{"n_layer": 8, "n_head": 8, "vocab_size": 50257, "rope_base": 23200.0, "attn_scale": 0.102, "lr_head": 0.00644, "batch_tokens": 131072, "seq_len": 1024}
Each number is 200 + 30 x the weight over its row's rms, rounded and kept within 0 to 999. Layers, rows and columns count from 0. The size before them is the row's rms in percent of the matrix's.

# down: layer 5 MLP down (transposed), 3072x768, rms 0.0351, rows 2861-2867, columns 640-703
# gate: layer 5 MLP gate, 3072x768, rms 0.0351, rows 2862-2868, columns 640-703
# up: layer 5 MLP up, 3072x768, rms 0.0351, rows 2862-2868, columns 640-703
down2861,100,151,220,182,229,241,234,169,168,198,212,161,119,172,177,211,170,142,175,205,212,231,162,146,210,210,199,198,166,193,264,192,184,193,204,179,254,194,243,226,223,181,174,207,205,240,197,230,217,276,193,202,227,168,198,172,173,200,250,218,206,218,194,159,158
gate2862,099,193,145,207,237,185,174,217,172,221,224,183,258,221,223,243,169,191,235,245,145,227,210,216,183,247,215,206,236,212,227,197,199,221,174,217,134,249,217,229,233,182,192,146,202,175,214,184,194,158,243,190,155,201,193,199,232,233,205,222,198,186,171,168,208
up2862,095,213,208,218,200,215,242,234,172,187,214,174,177,257,249,254,184,139,146,204,223,236,206,190,161,190,180,165,176,218,227,147,214,149,251,223,207,201,240,176,246,170,200,214,207,133,262,174,227,173,235,178,172,178,121,180,238,228,216,153,215,244,230,183,234
down2862,096,174,230,185,224,217,213,186,184,192,188,214,193,227,147,194,230,256,203,169,212,161,178,170,229,211,161,174,179,172,161,170,172,184,173,205,243,173,207,213,189,143,222,200,228,191,180,263,153,209,203,245,274,197,225,196,231,221,160,173,205,197,185,199,137
gate2863,096,233,184,240,206,222,186,219,188,230,197,181,208,184,145,198,209,215,129,188,242,215,229,219,226,179,212,243,193,189,228,262,236,162,182,187,230,198,145,248,158,249,188,236,185,184,205,204,237,252,212,218,200,210,209,252,191,138,187,164,200,184,236,164,186
up2863,097,166,185,198,205,177,202,229,246,166,188,222,167,247,171,151,255,153,233,184,165,206,229,273,186,175,194,229,166,180,198,199,269,196,188,159,180,189,217,234,230,203,222,184,190,221,196,199,233,212,250,210,205,206,216,208,142,166,200,242,217,192,180,202,193
down2863,098,179,213,196,215,226,205,200,159,174,187,137,220,195,227,167,238,220,177,218,193,190,244,191,190,205,205,246,238,179,190,235,204,206,162,179,246,244,248,161,163,196,215,273,200,206,212,221,181,147,187,153,163,177,197,196,174,227,223,189,152,247,180,232,182
gate2864,102,193,187,192,235,218,189,162,192,164,234,229,182,167,169,172,203,181,199,195,144,214,198,212,221,209,210,198,236,166,220,194,155,235,187,197,200,238,167,219,205,217,253,170,192,221,167,238,235,206,193,199,184,222,239,207,258,191,171,203,171,153,216,202,129
up2864,102,194,220,204,217,204,169,158,248,156,169,233,241,218,177,175,200,219,206,161,176,243,175,218,194,216,206,220,204,245,245,177,220,173,147,202,137,174,154,184,212,219,202,220,214,244,189,204,210,250,185,194,191,216,216,234,193,253,204,160,215,209,195,178,190
down2864,101,260,212,203,200,174,224,215,171,152,233,210,165,168,206,217,192,218,189,209,254,213,203,234,205,200,235,221,213,156,199,149,225,166,202,169,183,204,199,222,138,218,161,231,165,179,221,200,192,188,200,185,148,212,209,144,227,205,224,199,187,147,221,244,241
gate2865,106,224,221,188,169,148,201,182,195,219,169,248,200,160,249,202,211,251,173,193,260,192,199,197,181,183,180,241,252,138,227,182,197,201,186,182,197,230,275,201,200,241,196,237,170,208,143,220,193,231,207,234,201,154,216,268,256,246,163,187,222,237,211,221,235
up2865,106,187,248,165,197,176,199,254,206,213,238,203,229,224,238,135,177,219,198,181,164,236,128,189,143,219,209,175,184,221,179,204,170,208,209,217,235,235,203,157,211,161,251,169,192,180,155,122,216,207,244,219,194,160,211,158,168,198,167,243,185,207,200,166,274
down2865,105,210,194,196,181,183,154,170,153,248,191,185,223,195,176,184,165,213,182,156,194,194,183,177,138,212,211,220,217,225,201,172,175,181,215,212,237,210,192,172,189,182,235,215,197,204,126,211,191,237,215,206,213,188,152,193,182,193,202,204,173,178,261,242,168
gate2866,098,182,226,229,173,209,164,188,161,170,161,163,198,199,174,173,219,151,224,190,153,195,212,218,171,206,181,222,266,194,213,191,196,197,255,173,195,186,190,228,199,166,158,207,179,152,200,219,230,196,188,218,214,180,218,184,217,166,207,246,234,152,188,241,194
up2866,099,211,192,165,199,179,179,145,229,195,250,189,202,176,261,128,221,189,147,178,199,200,193,246,182,207,183,214,206,245,147,181,216,269,227,176,211,191,182,174,175,218,243,158,216,175,249,180,163,182,182,202,248,206,212,185,194,175,129,203,144,257,239,201,202
down2866,099,139,163,175,210,227,168,235,186,228,187,212,171,229,217,234,189,179,193,208,199,194,209,172,212,160,241,184,179,230,212,230,197,277,186,166,207,179,211,189,188,213,244,204,193,191,212,205,182,220,239,155,276,194,162,250,210,175,207,207,212,245,163,213,267
gate2867,096,237,196,195,246,170,169,175,198,232,230,203,174,165,226,134,226,177,208,198,220,201,220,177,182,228,233,215,209,130,180,217,177,203,158,220,252,206,240,158,224,241,206,200,223,216,227,203,204,242,192,215,182,189,245,173,167,233,218,167,250,238,193,221,233
up2867,100,200,217,242,229,207,241,200,200,223,177,191,217,250,211,170,173,186,210,169,238,198,220,141,233,211,189,303,216,159,170,202,162,226,191,192,190,189,157,192,227,208,192,174,222,221,230,195,117,189,208,189,192,182,187,215,204,236,211,168,144,168,209,211,162
down2867,101,179,182,252,225,131,247,185,202,224,169,263,211,158,197,165,96,210,212,234,210,234,169,164,269,162,170,163,199,241,261,195,216,194,188,249,225,244,233,184,235,227,216,230,197,221,159,153,244,247,190,227,144,219,176,212,203,218,182,197,232,252,168,163,197
gate2868,101,181,265,182,168,185,203,195,229,179,138,238,170,173,220,184,239,196,206,238,232,216,181,206,155,211,206,228,250,237,136,194,200,241,176,180,173,260,241,192,275,210,210,191,198,187,166,220,179,177,189,220,197,133,202,188,236,191,140,179,239,202,188,203,188
up2868,098,201,163,221,211,181,186,182,192,223,250,213,232,200,174,176,199,205,176,222,151,220,185,237,184,213,191,199,218,189,206,157,201,225,165,186,197,202,182,237,225,282,169,199,240,228,212,240,260,224,204,188,236,209,202,180,206,222,190,224,191,221,177,158,192